Part of a small language model's weights: tied embeddings.
Each number is 500 + 40 x the weight over the matrix's rms, rounded and kept within 0 to 999. Layers, rows and columns count from 0. Numbers have three digits each.

# gate: layer 7 MLP gate, 448x160, rms 0.194, rows 140-194, columns 0-79
# up: layer 7 MLP up, 448x160, rms 0.208, rows 140-193, columns 0-79
# down: layer 7 MLP down (transposed), 448x160, rms 0.112, rows 140-193, columns 0-79
gate140:499471459473477537547496486519594534502511518501490462573485497508513499460499483524482505521513520492452532461420489545466395504476516447515531495525464400509466527561489563525598537409504560557520548519494542497519462519476445510490440498
up140:537525588405479524477540487516521526512489489415521452474463533483523536518461494481554503554439521569519483489479514509505394491449536555570475508478470541556413540481516413406466474511562493453529544526490514469497549434496477518476485540
down140:541433543487457509547465519441555486523519503506503476503467488410508514510469523508437505512586472536530515520424422496469585565451496487525390469529500510570579479485561486498479521517454540529462521502484547504542522526503511500475529496
gate141:491472519509503469499437428505401545470488553491534533448480499486514477530503542579488462516581477441492594476559470493466510507521526540533529482573396506541454423513460535510523479481550492543491535421471462564541482515475562477518560516
up141:470453371537482517477505480394470600522497460492467514469461439513588441488555511602488483507608541469409552445465536426507479484423518561501510452529563508534534497516476366588510492504578515535419447521480549516515501458587519498556552417
down141:497505395548469486491423410438437492526482435498554559392424437482494470485505494484504593484455493455490569460485508531514515507504574460606562486498485477527483539483460496599529407499490485449468506487427534490492515537521534582421485524
gate142:541438491507484552522469490487510466570483465520536471447454539517492642555521573519531456487545485496538549495550496491501491524525514494466454508545529450501533489487549428534480595577538488503492462437535512502549493457551480504528500426
up142:524436564529486504568459494551480483452484469455561473426530525501499497490457446484436488462560541497472455484458398451495558479496553534555464475426456558471471526486494547443518394482528531531475518494559527418558533466458488429509541542
down142:493530480461577568537466497437447424513513468519485498467503616488499452521518522486500479498601538500503462573489455462492526490495476514436486447499482489574528493613441517482512561456480473504543466501505518502481507481492467515507467467
gate143:448477480547486510491466431548497420487454466511505457511483514473377504513491487461503477546493403538463531518509481480531510496554442484541522513506533470566502489596489425502445423467542496504541521483540517421492518499519495539485479522
up143:511475534546472522442455519528503398510493444527549542498529554527397508519516556478485512552541427567528524559555437477496491473514475506510492520454451467493462406569472480507493470413551405490445534402502486503548581500538409526496533474
down143:507485510469396517472491477500498408471469499518501509526504516455490550507480572580435545426472569467544461466475525490533514511516495504476498568478585490477493489503540591438536510516491436463409529454505509515461488569504567471503518511
gate144:444458554516477496523503427449499479536417532524490475464422437489516423481488483509528515484515441520574518558460528420494509500550471559534482495456543540469471543522479475514514482518475462514514481523431553580508459474604533472572436486
up144:495489495528483490436483513492393453467497550534488446474557487533511479490509488491488493461529465508587466486518448542501483498496454432513365504487497508503478519514547430562432489434477501515499462493444471523482512468512453465526524463
down144:571504455440480485468497426559527532462505464422536496469460457470466516507521475519504466481499577439493467599487508462469515497526429514536555551504532499452500469505484548552560537484537518489444616430526495416540522513511462460519543482
gate145:506546512562431504546544575516484537497487525530484536543474434496520520476491557512418494525470546558441524493491499558476491448543487496501490524465571402458477512523486641535437522508470428512489529470588478483584486523460446476560534565
up145:516568453503489428551466429487508452561450476451504515462516571516448515464487469532478535479560535559471505479498498562420536479511562551496535462584473504536507467520509556482540438508473510453496529525453482451449424533493521519559433498
down145:455519494523492490558423508440513486456508422519574530463501447502582465550497494481527485571512489479557459544519484515504485504501526520461542532470478546551525598563530517493532511506563527611527536490491457448474557495468491558540460459
gate146:457489480529508481529457545462520480516424550442549488564502468502527476573534503500566483490515519459485525510440382511471530446471515427478492555461479513517442438532444445513524533516526480481461527583561532472519497524535450480442571494
up146:517459549456437536542467526501433499518493535528407465529532495476540491478525499460493504425503575504579526440557541451411515522497451543523462545431500523436547450405449488509480563573456477568490506522504490505483507499462478509454509581
down146:418441548515511463533541515538579512422405499487503460495538524483553489563490489522451558493457537505514522483527388455483525511456483428507422463522516568490478493544523472597489494470506495520530516446543538449460445469470470503495566521
gate147:446521528464485526503509475537458507473518506555484458454447519519480533453575459421477566451472484524504533478553512468533441541510528518609612475535501506464514534483492437538464397467647523576504458476495482526530434507517441535495545499
up147:576520498482563486486506578425448468488542533459511515556643503518476441521520498496584543540487546457526570609465452496566546440543477503591529559525509516492564519507453508555588491487409530544566526462483513437469488471556572586447569510
down147:420510434431476536483492468504489521502532526531561513489523473543442543482543450520534478549450539461520482457517559502491546512544496510491411515512442454526497535498590426482448504519446536471458489494475572517481491498525511509549484560
gate148:522550478473541513442520454492481514483551477549449500581543497457499552533524443456445497505520497534506469500407588498539493470571461472487545496506468504434534459491501507527550503489548495420529506563536527517465469486561527541483502477
up148:470419561470528539503498464477456519505488529521552477523473531483511454486568515519535488489461457459524467528516503521498432444459505517489493460446504485504550442429485516542525449468493488522526496511437476490506548459515533515439501512
down148:461571461529439457512510542492578432487540392533394538437449555517531473493459514516467454473478467495474504478573469518485459505484455463491491547532517514551441576490463533519378514524527543521425504501497526486505408527504509474498538438
gate149:507488564507547537520407462514546498513501489480502510514493558499536506482570506466450523600504412456496467485478525446557516507584517414474541502562416463503516470505502478432437503517568488557523479445444529475503566535441520463507441473
up149:481510505508457485528590528568507480507446479465556464543490494482480475491445518508543538474532535597513540438543449499436550486536489490510488462500450593427480526481482481513456452473485446541506548538498461465473502479465499479483507464
down149:511495485508544477455462494487510565564559485500476515502466504465493464494564538479483493497507449443526564494482551441537552532549509461481464514517548456504513572595605502589531492510479552598431480446447531489507542533434548464488446527
gate150:520472528518438538451480412494515554528452498441467518431539485481422509432454461619515545509521517477500490502522490468535448511449486516504410531501459482502556468505523508466506503577491530483442519570456472494471525541528475477475601519
up150:475440461461535455513481512445498472454489571547537445476488508480495503499429556397445544548478468504502526517517501509433469567507493514462513487499545458497481445475488511488474488481529505448475558472486483542506565562488458498504531487
down150:506505547482537594517548521497492530553553493534496531462545550574492498457513512596484502477570534493549510506484434482544433505594537490507519496497453436432539465529463460475498487543451540494436524534493528580430467540481525523528482515
gate151:442504481471499499427502438490519463551462476448527445531506501505529610516536514462598486506550483554478563453505530511514530515547450527461577447527495514422507490498458508525549482516459519491475439474544490467465477520521550516467503513
up151:487540534520494480485521489498453489481528504498509585570491444470530426458478516560533522522489491480456486555514464498456445475473496492517481537490531500443429524429499508515525519544485563569487510432417529556488542466547496485459578520
down151:459528491446510537561535495534504492467473449433597515445512512559473508449517504497437517516498519541527553482495504480597516491497520493411461550507605551515500560518446529430510508457534527532546522495547477409459475602474464466486551464
gate152:486542505612500473500407442510519489498490521436519520437472482485481546551465527493501553504485492575555519563499522521485497459520562520541486468493446447484536448501498528480546504509527488618514531483410489447446539504567489502489525500
up152:434456505473490429491430465478568503498461508565506529559469467520511485489549482536499458477551479530515517522494511576548421541466431462540530490502505489487514525486556504551455554542541481492482511548466485398474601575459502496417496504
down152:538533503523510517519526537477473498492500550469528484470446445489505531509483549455448527490530499484461530553510560545434518437609482485535473494462520477539528536594435540468510523495412546511558510504605445512488496489501485559497522469
gate153:505441608495524585526485559436490520576491477432463448629515491530480540532547547496509507499528466508463460483493535416529537528424489507469502551496430500451473498494493556495515484494403505494491519477518505612457505446591532516456536535
up153:499534539516559511468485524540479460528484495444494459404471451485434505541550456445483552539515457562591491449533491513550509592580511488497474466521540484501551486551550506535563475481555536523532485497480478487482503439405467500455457539
down153:491536415457581542496518471484485505513461540514532605501479548506503531507476541495509478472429568530471559452531511558489504492528604561485513565508499481520523565497471460497485510488497444492522524520513535503513487577449423505409476517
gate154:525528466502529480478579503539487526494489478542502490532530532489440524510502625435504551467565461529473515498488512456531523496433511491510506515531602525456510514543468515440468467518401494532455504482535496444505530504569501530625594500
up154:528482492458543488559533516538491482456585444547406558605515458521534438575521428569491473518489474517510493579426463499512459494525488531492522537464472548562464547476519494594491456511479532482527456572472510541482562501477478487435460442
down154:508413524488521516461464485469478540570467453474523581451469506447471538423448434440485493482546502481547450469483526463493448482462503601459511499515533466502467483474581570491411482537492451556455467513497598447538489516549414548483501396
gate155:471492502520568533524433505483463574416469466451530518462449509490446510547537504521515433550501528547459465518503489520503451499537544560530532452509505449507526528532484499462462534481565491521569506501509462514523391499528452426538503489
up155:481562459533534559541527516503497532535508473519427574465506473509505574512495449501516444508491476478487457510497513479513452502461526459593495576527521539544500509500487463503539535519571540420480509503477471553493490546483461525536569595
down155:487489537544488452496459473474539466452559479511488457538507554464451485518484517481526480540538453505536564485499514485432523498484539599491529505525505512465500467468530541473553506477489453503477417553478459474549467473478497426539476468
gate156:457533594557504561472501477504475519519489489499521498519499441524556521514459441479454481614578474505410533485491538507508519517540482467517434452475499523459499500492549555515463520454466507569482465542525525537451431461485509545495504475
up156:503495482517502500555457553502538533520514464461488470418515545538449459532527469465579584488438566496594427486504534501537533485464518501563530518434482487436517541549561479469489485482526478562478543465510534491487540487510452454472572455
down156:548493489530492543532482481423497501543513488414463559519475490474446519503555503553480516519455553581532535556463538469543602530518497532412504482574523476591418523499492530551538483540576517479561520551572517526538490503561527473440457592
gate157:507491445545519424528404570466489468452482500524429448562474452562499502543512466464471458572506492551519411493482546516506495498495509505540492524563471436487501472496521539454502514525519511474527519477514498527482516522466553540542538560
up157:603509537435451474453496506461528562479501528505427509479453534476478538438519500436453519463521500564483471456495490450460479448515479451523490476502504470499514469470477527536509530497541549456506514492527511512422583494471532502531526464
down157:414549535584508513472493521419473493462574507543562537556513482498538459452538536527524510553484468492536491487555531513526484494461527483456528505419466500467520540517524488510433430503459441530491495484535504547588511468494468529499481491
gate158:514499514522519455566499540442502497488522510495488530544513494544509551546514509517506378523553446579501475474506456520479543435516492507406510498422467485505465436474575498520483532429504432432372529516554519436556449455488548524495558515
up158:607510479510491399462513443495533463517457494531514463533568507499545467439530508442466500481414531546449519492524524462483535475489509463510422588626488526492479498440467512504520496493515548495477500435504438596485572494531504508475498471
down158:530532501503444527533502498458506443451457488524529470541425393437425599513512494441470522480462447463552496432481424446513489505470538523422451497490557447565512542445418554557618479538441521497535459508418551466436449537494504539590485496
gate159:517498543537502457468506420497486590504453574526475486520592538536501500452508556545420450532543530502504483506554532479582539449474568502487529520429494514489545510516490505488514473484548448527470513543529535503514429484456457467528485480
up159:463509461528517498414501567493496507511449484519532560505417454426468516471435535499455531476524522517496476456535539485554465494499509538504457563508530494571498501568474510489431510435488514480532473521520478596540488516500533527607499462
down159:513486460524517504537508497510455542452491486455506525455542465496519509486520487542521533482498466474519458478490434548513524538473500577555538544508511516438466547441467493427540512513479460487456467467425538497484532484464432535373528516
gate160:480470414486569518454517442491540519539500474462492525457516466500537435500520524494457515433553458478518469599482524498494469427577453487463458486494490514450508439488477546553510444488520504478533497516534528502473473474527494524595474441
up160:512534507506625500540492522468459530452476549462539531520558492540549526521476479470484564472461497528541560431504517488552457532453576448484485458494519480535496515531525458498487428444487515487457525519483444487488453490491481502536515457
down160:440518472528505572514507464542481525436494561540425522479412597504440542513462507479531482569521466579528475405567502483508494533470498585542512532528468477479542546466498437482439603517497486566505481474452468398505486472552485472450543497
gate161:487482491545490450467472535462428504479490519511463472485490513548479510506562537512520528506553431462425578545495526463513453547590496580533562462519477489457446543560483493428507552484502484456474596456492440485467517507558527494512538524
up161:517536479574503486461513502509415481541495528465568453480516435481451497509497509483636490487433583456488424513548491480523509496536459466534517398454525459524501501482518511542449509472474517571430452485492438472540449507506465468532487526
down161:479544536487542533542486462469538492469445498493474533485472508454481566465523497460432518480573524500541549519496543496500511525473525551531430523497496484559483507466542499423498459474522493499508518415508520544489516410478491511446547495
gate162:521441490460527446456478526460502524524508552543523516458518526552448510507556496483502488500511470544488540529509518485520510460557487508461539553497539550476479497503526539436479539449506502508526526480557483489398512552547443533490538434
up162:530437548543466483449543545528463516433484458531530481502495477515475522421491515579476496486511539465482469517468507511511469483497592473541531515479485530524538491563492498567546481427465535610493520487473448507536439505513505504517547575
down162:494486450518570491532469523492482534539497533471490569464461461444498537605535516471498432474463449472494465468489564476522454541470453538486532558486498451467513478471553522453488482514531438459450508440455555499516487472510475448442439455
gate163:474481501548554443456493521478467448478440503441512524502506505485404458479488490469468514474532542511481505428450465549527533467516536503431482519451521561499478443478494500551406470535504498534559504505466480548494585496411580520486488433
up163:467508493494458513529477458476470494513469477509479485449542498526501446390475509467526534477447402538514477524453466568549500486489466524530531493499500529503519527486478547502463494488555521480576488458407475494441497484496575503522534573
down163:537530545472454489459516513509469597446534488531511556542505522496490528464467483478428485416498539498463479500587487431429464520555495522516436537505450507425495423564476437503491482551469539495458488525464527457520483517475513474476539512
gate164:528524448511579531407499426534467585438542485460525457473439540545459493491476577484520489469517534554538496482505496525552549525573490545519465514495544555499504511513535548458501538467512473460489569475521507514475472554503470479575476504
up164:507522478517470497562446572466542437452482495512457414528527485537520446446523453488430526518438454493439466529517491479481498487496484559528489498494525573435470503468534483467459531532498529488482511508472450529483438497484540510564474539
down164:526496408487505464500492427527527499528497513441470460522502534482548480542506516531457484512564461483542443529531505477435483458506464460463541474547507573447530512515563467559530527493495433484531524538554504487463462554500522439484426488
gate165:501449507512504499544543510456519466431526453523453497507476527518444468572478538500516507464468529541493461502492435504461432542527540518526533462540446505487495474519570558446528589509526517449485460500468508513491535446433546460525488444
up165:492518494441442459482488520452444483398571527598526448523427513488498402556538517479461483458469487446467521504540461479522547533536465555498514525458496514483490518512532491472478527518511470465506461510430558565477433400485470477509533516
down165:474488463508470512493486515522531510556496469418439460445525509506502538490475482411510532462512465506467556525460488461415477465502518516486491540491529567497451464542530476539533479488543498505419452501531517546454498477520538525475563558
gate166:556534538498482523516495498482453517492488511499480480481438537477515541476506569449508515482472473449475535508481496552437464475550560537511524533407474496519465438526480477496560552509523480507448461502448457479551474506513540518493510511
up166:525504565508670543496496504514471496530453458500430496501557482447492505590527514479480467511508467500509486521485517523451470445498403571514509497516511540429502508521501497432532506567546471483535499473480599513496517513512483509503508492
down166:429538496484482564433480435457536487573518500484402472473520464574467518495462492460441530492557600523552477475499549482420516509506519420523438440487490473449532500515534503510488572539488551532445521462504412585437483448506484507487605591
gate167:461432508519445516447491546550488498465406511485478517515510481415558603488502516510517474509490543517480558501513500452559465452564512506546484535414440526447579527496423523508554501521513515532471497566487532479467439556554520491487520439
up167:521498532440513480498471499580482532532478462504469495465553539474471551504488477537503558485544529504480418549523469557441505512515472538534472516504523464438528493561538497456511563547500539551537549489574557591553483515541507518532523578
down167:472509480523466511453458534442507492487545470494445557553458417490518454556521490532505525497471446503544499510522564446484515476483509505475485572486499478555480495571476474543542520465462470457572485472537448457484499494464439493495535514
gate168:388504568500542522519480506471547526507525444467498615520474473582458532538476494466529518514581488504540543562559468537554451558522518496436519496514518545521484549465498517421547433471471567555536562474491483533533546464476559480490565457
up168:404417480516434431528484518455506439465497428454514497433492541535527510435487467492463545433568480463459509477476520468515553539443495533494444486456508524516432494528479441475488449574541454542470530519427461483478507488560452473547469468
down168:503491522393468574475548394492468493562532473505522514554474467512461478516482573460601444623520521494496457525548525483611544441524519519490487530455502505527472468553525482492526464561448483484514543518552464513492521516518547517436462516
gate169:488463413536557525575541577460493455560590535532526527513389553490511554538532547460466580468485484487495629501500441439544484502443494491497471460486457512571515544496524426516481471552474476510565504487431482518523538488514476423452567526
up169:489451501451505505547474519520547417503508519426472494372514465488573606490436552486485525545528503498506457425500523493515489563482536422414477510486493542488478441454488493491435572488535483502539507503506591467505528452510586507491455562
down169:509444465580565517512533517490501515490540451571470562519458515536427486477515448525489447512483520497461481491565429508462456504514461530550509555526517499568519423537546481555496438512483474503534529477479406570556492514483434442469458510
gate170:521526543514465563553428453515497575496497478549493438457485432524526429492583495550525471463426523495443467552552493527546513554485511410531478494539497521504507494516490471521468487492524509496551548554560477513475575525557560495575492576
up170:506494518544566486552461490414487500534475521413489472466431474569432495435553452515431553491421541515530512473494421543476552477485445491467461530503523554469517485501481460487523440528464540455486453454527506457555569453555437518462568513
down170:537528449485555458440520476527432511532535502517538499503533591527539484464481494462504521499450574470497541437432505468506528505455517409513520519456528472447520442487516489466506439496460472524551563526507494464496567411514517545473525521
gate171:584435435479500449444501476476469453445473515413524552468464510457446558452480475513552465521473511576536448536528527469477529537537501509486487500501449489477508496495454526530503471477562459438518406521534438584474486516530535491557511483
up171:415545437445428479506484523495515485391453424460458491472463505448444482513431495487446532512566504476484515492508498508514455499488477495440468554532410493477525531521571436548488531537509478491508475492534501505513571459454528472488502503
down171:529409524486437510552480522549456506441514549561474594456475447503559443527434508500460403476476562481475463528559567477489546516495477526463512473472532434598542448512538515505416535483449492523456545530445551539431446476512528512490538490
gate172:555605516465539469482512453573502404499564470491478485449501471454485526603512437504496468479497441432497444459542495504456451572453466494459482519505458534505497486521532540521469530439495461543507533497467471441451494490516582491483486439
up172:447472515576536488568482505531462480498533424471490383568574439486511543427490493511466530508487489431497471515522483473529513469503504433545466560549528531498497414515540457471510411514500529487493486472489416455481523474521600537481499529
down172:457557495419488483567487572466454546538464469478573565459494587482478447513437528540505441513510465538521511531507462484438479500453492445518518478449507519455486470500501473533501508501526549505479530500505572498514469544501449509487487525
gate173:544593525512487542516489607507484529439464529487400550514535499444490452494485427501486487483477498478498547467436452521583454505520469534515502469490473524451532448430465515467471492508524537590504453466484496519491460533475527591564485444
up173:540510565519578449513449465476506525483493478604465573489469486514529443534545544496587390533481536511562495455457528428488514482506466555550477531516476529423528458481472532562528517444500510513474502469428539553561545524480482547543474421
down173:541518487492544472516514522434496523464499496473510438469480423471530562495482408422478501432532527520568540508529487573505587405489494558525487550554597427452500516566496490459509461434496518522605469536536509578511576463449531437489456559
gate174:539508446519483439477433466445535543538512553524453509498482437449423554511566476491483434540556511464481450568510503529488465480542568490474522456444511511603536499511528535536535600499525508516443508484502452504504417547523514488468517567
up174:434534552498532419493541481496427451495521485558529449451513493501529429508495516567479528398461530493467511498518497522559524569519448462527486449500429527483498399455515443566489531567548547538490501510499470512526444539520495489466537518
down174:513541531481547521529410513449544506439465488465502541533466433521382497470552489505515488570533516407571456436497506481441482466493568565432491492523542555528506524442539478521550475526509491479443450470501441573553566492498484494531437461
gate175:481505446498605531550488435575426481550444467480470549505478520533564499476478532468491558554533509554488533473557429489500440452485426464505482438475475501473441514545445478486553506484452521495581443503513424554578543445524439465490526424
up175:461452568445523512529490487494483457508492549479381487517582537438451507531502504468495537461534494482539503545467519535433410461451448472523465482570520426520490399510595539513492559550523506494484563430533537498529509514499505547409526508
down175:572484462468484503489509477552476555525473403404523535520457497525511566472537482500482505448511470462483522466521482516515499475503503498462510487471423522451558536457443439556535469525468516496500499464448510435498459479460518483526538486
gate176:542529501582513557561507437523565448535456527508494514460566475591535465452532491463530524507514482504516535553530507472465514426526521574537546507417473517513524509446492462463488541559403562481481523432500476519528498548422526431576585464
up176:466538537497549482493531472459533535498537467461536514518411474531521523534491477457521533526498529428503496513509462453580435567497535452453502486512500547526527501377543463433573460484568516498494529483571522366503519502515499514496475364
down176:568396488502506503503457513451510563501469491522506559515530529509593499444514516473493562451514560490487538535571523480548518477517541494538524549466561497478426454540486473484519481469541491504561524569533533508536466523464508417428570493
gate177:442488585492510572514425512555395520493464485485491484559468462499522474422518532498471499519467476418457468520474579484516511610482451553450553535411487509514574514500499522476506538541467502503515538524484529532554483515549503534458524526
up177:493436493529408496412526450484530499436527477466480473493602446454495524447476463522476509501482461432588435512537495485601522505475438502456442500452494426491432499458582502498363458435515496483522477462484523476491383535480513432558528466
down177:503537554532407560579435569554346505602397499512532518541481575528531470504502510488559463461439432519470473399455543511517523546469471532451539499458479550486533547557472507522536528663485463534466499587486542497509553509542507536380475458
gate178:510494483445476508522506446487554528568485486459510568491517508538512526503421468493535463557487496466455493586482472563483571448482523484514521496404502442442479544395486449480545540485439450524564521503520444548522491557505508562455435504
up178:533512541534511532459518538506475461475518502510501467486513501439543519482554531504514494522521508536509508467415609536547454525489515557538493499600435432530490518555464512480547575488463542542476561525470560536497552503448482460508519511
down178:496527468497527542529552470510527493439514449441491538520513489506498484515491448503520545470488435497461487566567430497464493484549517516441545508531558553489489468508490512524549522524424540488555479470472466519467521474469492504506515558
gate179:438544484471553460479493486523474501519472509496447508480532490526526490522566486451509468520484454426530459567491531466529487533485528494532468533525481529517461497495445452509501474529456501461528476557554522516523546521493517584534541504
up179:539534495515542526499549539511472514456491536516506488452533466579560518479527428479517546517485552550507481398501469453443428533495502451487544541472454509475504468439446454502521468534518608435490508527406502532549529527487543516530478513
down179:491594519501558530487537503441443611484489514476480548511519471498552492500559468511445520545477550436514553476479477557484501491524590552473504509548479454493516470495485516538459534456486552492460505483469467556508413441490425469553485578
gate180:509514476532493465556507503541509562506487520505420475514428435564533543487443443526536440468491450502574462506521565467524510509480500543449538573525531564420454522493440506470487510536516501420548498521491488520472507505487490495568464517
up180:519493570512514452534532392513481504585572493487507552475487574522521560415543408461468542530527514488458459475425527419440538447443527582507608496503513503463406398469505446534503479441510461507509536489498507545503482500480494519435530511
down180:513467540451580469564481519516476468525498496486440505487592512562543536476469476553460520500513458522523495499447441484512479540530569520483537502542531519535604501437427541495454450488507437451518392469473466428533451443463504533470535485
gate181:531470446470525472522495505517527516580530534536436541453544493551525509475463545462496460544473502530468498539471463504498457449426539571500564489528556508526396535496529524455496502464579404492448469504454436505512492484500511529452486493
up181:470463540458479539476487409430500589546528476500436515478472467496475502533539507455537499474488437467474446481566510561498460483468421526444482436553580501435520522454573535530482475451500427496489458484552503516493580453537427529521531496
down181:493483575543448459456472513502553460578476501477542493487528573507507471451474499512523568514529525475500535526538509469458474493435555477506434469496503499548583475593519433495579538462464585479445500498488508510599507496466499444569481530
gate182:510532500546513587493515490559554543582547462515525563511457526519481461442429500560527532507564488478505551469496419472515448496455447450471483593450455560485483450514492468551463459506420596507495426501455487475526491453411543443503529482
up182:482481490475410499463459508475531530543530527428500517479444487484510524452498463503469508471407477486490513477476493502517518473597527490550507525480487543471488427520585500427469472466511525567484445508471589528529511484548472485529425528
down182:462464491467521564497539548504476583493509525457475457454505551495496432448476472535487508505513473511531568460479540530524456468459600478509517458515558456393528530431534482547406442503479529559472510475562520523511540485431497512533541532
gate183:458472583565584513432486461403439538451524520434431505448519524555478582486578523504494555480412500472518484469524514512475539534501507486443566562491579547522489497489487475511508415467492518506482479420580510514535493559492460437451537481
up183:543488579545599467457557404448440460479516477515520491573558508488516526484500475588514531500465569556524410533474520481567597477543479532543594539416499539544427519503506523532525522505552516492527454438535517509511491525457440474490515561
down183:498482485548450460475541493509451431449487477556512532521421471507448559486508530511491513514512482436553430474520478526528443436473521555516532466489501477465476526506511501436475514499464459518471518521447532530550473425547440500438474496
gate184:556509493559527507496457473481558503516492504469573477570461453538496600509439519489436471476447494569537453411446523534505489523510470517449424532486523504455414500437500474517444504566460499468503521506488543523430500493503511474464497479
up184:566548499521513454470469489477516511507479429529530506510460503505578531489542488524523519443450464551504555497540571525464460559469424451502427528584529502495472545473426444567383422545489474517528460551515525550476463512522538462551421497
down184:486462542559508457530503570612615525459485576437485517482451568559533491521483447503502532424502529525516540606524569465501518490555475428513535492496455518477516426519463435448530601494551482564541555444552542571563570439430546499449499528
gate185:501533489532594431506484459534483448443516486510563507552504487569457551477518419543490580454539518458481441523545523421472436555509480521574494529502510550471582560457504491499540452466460410497461532464412561535526464529528453537531397545
up185:507550542489517496470456444460517566466487472505505444462536542463441534490490526532512473441553495476530462568480561544535496484485436517570454531471510545517462486500469530452499466502508502494595431521527536493419417503454452424547500546
down185:493555456426509493492607526438561512451473549522500507520539544535576450508527485492531474531450444378475453522547545471539553505546518527394494498435472578549560449497586455519506498488440560523491582492450446440520456491520501446467501585
gate186:508548513515445489470533545477468488457498502461403424510507424530511537446538516495506469474460458535545531576504500493564485472533412521534449524463473405510464510480495535462492503541505541485523529489513421468505560516506522446466534556
up186:450492497465515499469418467501488535559437472494482435450579473493486450466514511543510465518568453545482487452431468494472485484453557558539411541478485558507472565429492490466495497557456532450528493582558469457494508467468471531523504491
down186:512535491555425489485534534517564517443571492544432454534474540494467468490453464547499517420360530493495488491552497459505505462533531472517491579530557570564516526506457493448500569523539463543491496471397499475532486502549576484533478540
gate187:531541461514539477494539455511495508473494549457491502478475551470590507521518488539483496455529526490493527523437562485560466504594417514558538491437442534565396456475578427522473471502502500491450435583477488479490525468472472455452496482
up187:490471501548533565480458465541566536462486530403557528475480496582443477497480507462448523421540503548438503450544525592511426505447460525521495521447504587519503439497527475448500457517526523478451493506458553454438512469464570483568522528
down187:579523511540497511498473594478468515434558492510549527489497474500537466480461509497517466523500491462501501577526581497524510509506425502534508454532530426541425560470476527437506465496499436516458538479520432609442452482522471519490489490
gate188:497522547514423494432485505400500475588456522557444522504447453489509498559503462480445512453540441510501505542509533403522502541510543500562437554493470518510492509505457384506524509511506428541488522464528540563522504498535526477472579486
up188:463525504401492492499480430506480503460565526531535541517489450456501523477543479509457561508502435569512459455553497486553514520566485452555531495477430452477489444594523562540570547471442552460466585482468506474505563452525527436468520460
down188:493518488592497438481523490503451558498451539527515477492487492492502530544518558518585478488462570494523591526458519488498515511422465600481504495477486462503607457440525492490501490562521516508515424466513530562500487523435418506484527547
gate189:512450475446471514536468474488503480466510517503443517456476514539576484471515516573422468479525517470429506426500437490555462526483598464546519525540538459496531522519497515577495603486447507480547532607449468484527485492504517530540532520
up189:542515511494555462456470463523393500483420574564486518434506562517515492542448435454468569498439525437484442494477545487482502481518541511493465484506473522497481503479409504427494503472458570478445557572461441488563482547504496465483569532
down189:528500508558451470508529472489518468553523509433515521467410521464456432475550501552537481455538542522624596586448436538536559533470482431501498442541472427528544477501515503442458455489546491498464512421515541499497493445428579475528557480
gate190:490523480502503489444576518528450489533516473521489545484482527474518571473447465519461586463503533525493535492445495490468497555412538524548549398379458504540433539458490531492510492503460528472386532489464511608505512517457519497500414519
up190:472513491403422555498512508475515507475578557467486523513544496510519471530443454507556528539460570457496579571489471523538559472490525500478520477478482513531505489463454549502531549536579495527552497477479511481489464429514469474493529557
down190:482544543516531495482482482502454476535529486508472572403498491471523483591460484503518558538485582589530489502509494479478489549495413485506568429545522541469382543476506552435577555533536529540467554483506489559527516508513475506493477553
gate191:440513583449431521502505399556552529503476481453462487530483539486419511510506526469439543541525522453516509554475462453505487474537514512519503530555445467472496549566544525484428488522519444475554499487510452515500497441478484508531506481
up191:575449458514440500469497538536477542517512517479460498508500531516436464533540464485464544531524561471472545480525495451527479551479476503400506475475570513555471447491520536518544509462515446524489485507498547521536492485538455510560483498
down191:444461502491521559531452419433491450508476521514420541470556494434537615495486516481522471432584448491562486489481495515577470524569530491567478556493456501488491565519505497515482478492512470567496527480491537509459477543564546534499491469
gate192:504470505540524478513422485516513580552524542538476534470543451493506518444494556521471479510532517508491510448480499484408486536504575561436452488495501501498508508476532527479461516477480651488528500474495493493421556477581532527527420520
up192:508497503491354512522502508416435519503408578569535511508468464460478535545461569574463472538558469490578486513525448534477577538497595548452474448482488459454511502495511485504500520461490532466466455552480493536512470446500467506526457504
down192:456481469476470487487572559541545543565439485492537512514540539518483492451434475494550515476580463524514554530522479469494503430579496542472549415572505557516575478509484498529552499496477440423537441611469546486518530561523502467513399481
gate193:498449449544557520523521547506499494512479476478460460533564593463504548535451430475506421463472452553491528551495523478472481537519486497512447459534506518501459519502550475515482537507455436441420474538511545529492562479492462445527481487
up193:501489511515610478491478517448527472540575512468514581526527518466554527487532494427463486449502515434512444570491554540366525377506552544487517439480520460468579444445501516509481477410479454532506494447542441513477448566550480536535475554
down193:485530498447571582578490506563514485534470496511552537514374484472553488531505486451516477613459445461592531492525468501487512479511464538548491572406498528552563481557471593470525522434529517492549477524465453468478536567533510560490469448
gate194:515539542507522583553565512522568468501463458523541490525415481433520535510483499473516440476427515480388499518464532522480545449493511470584546460452466460455462501530459534481485473509438538478587444427525551522475530506487503574503467489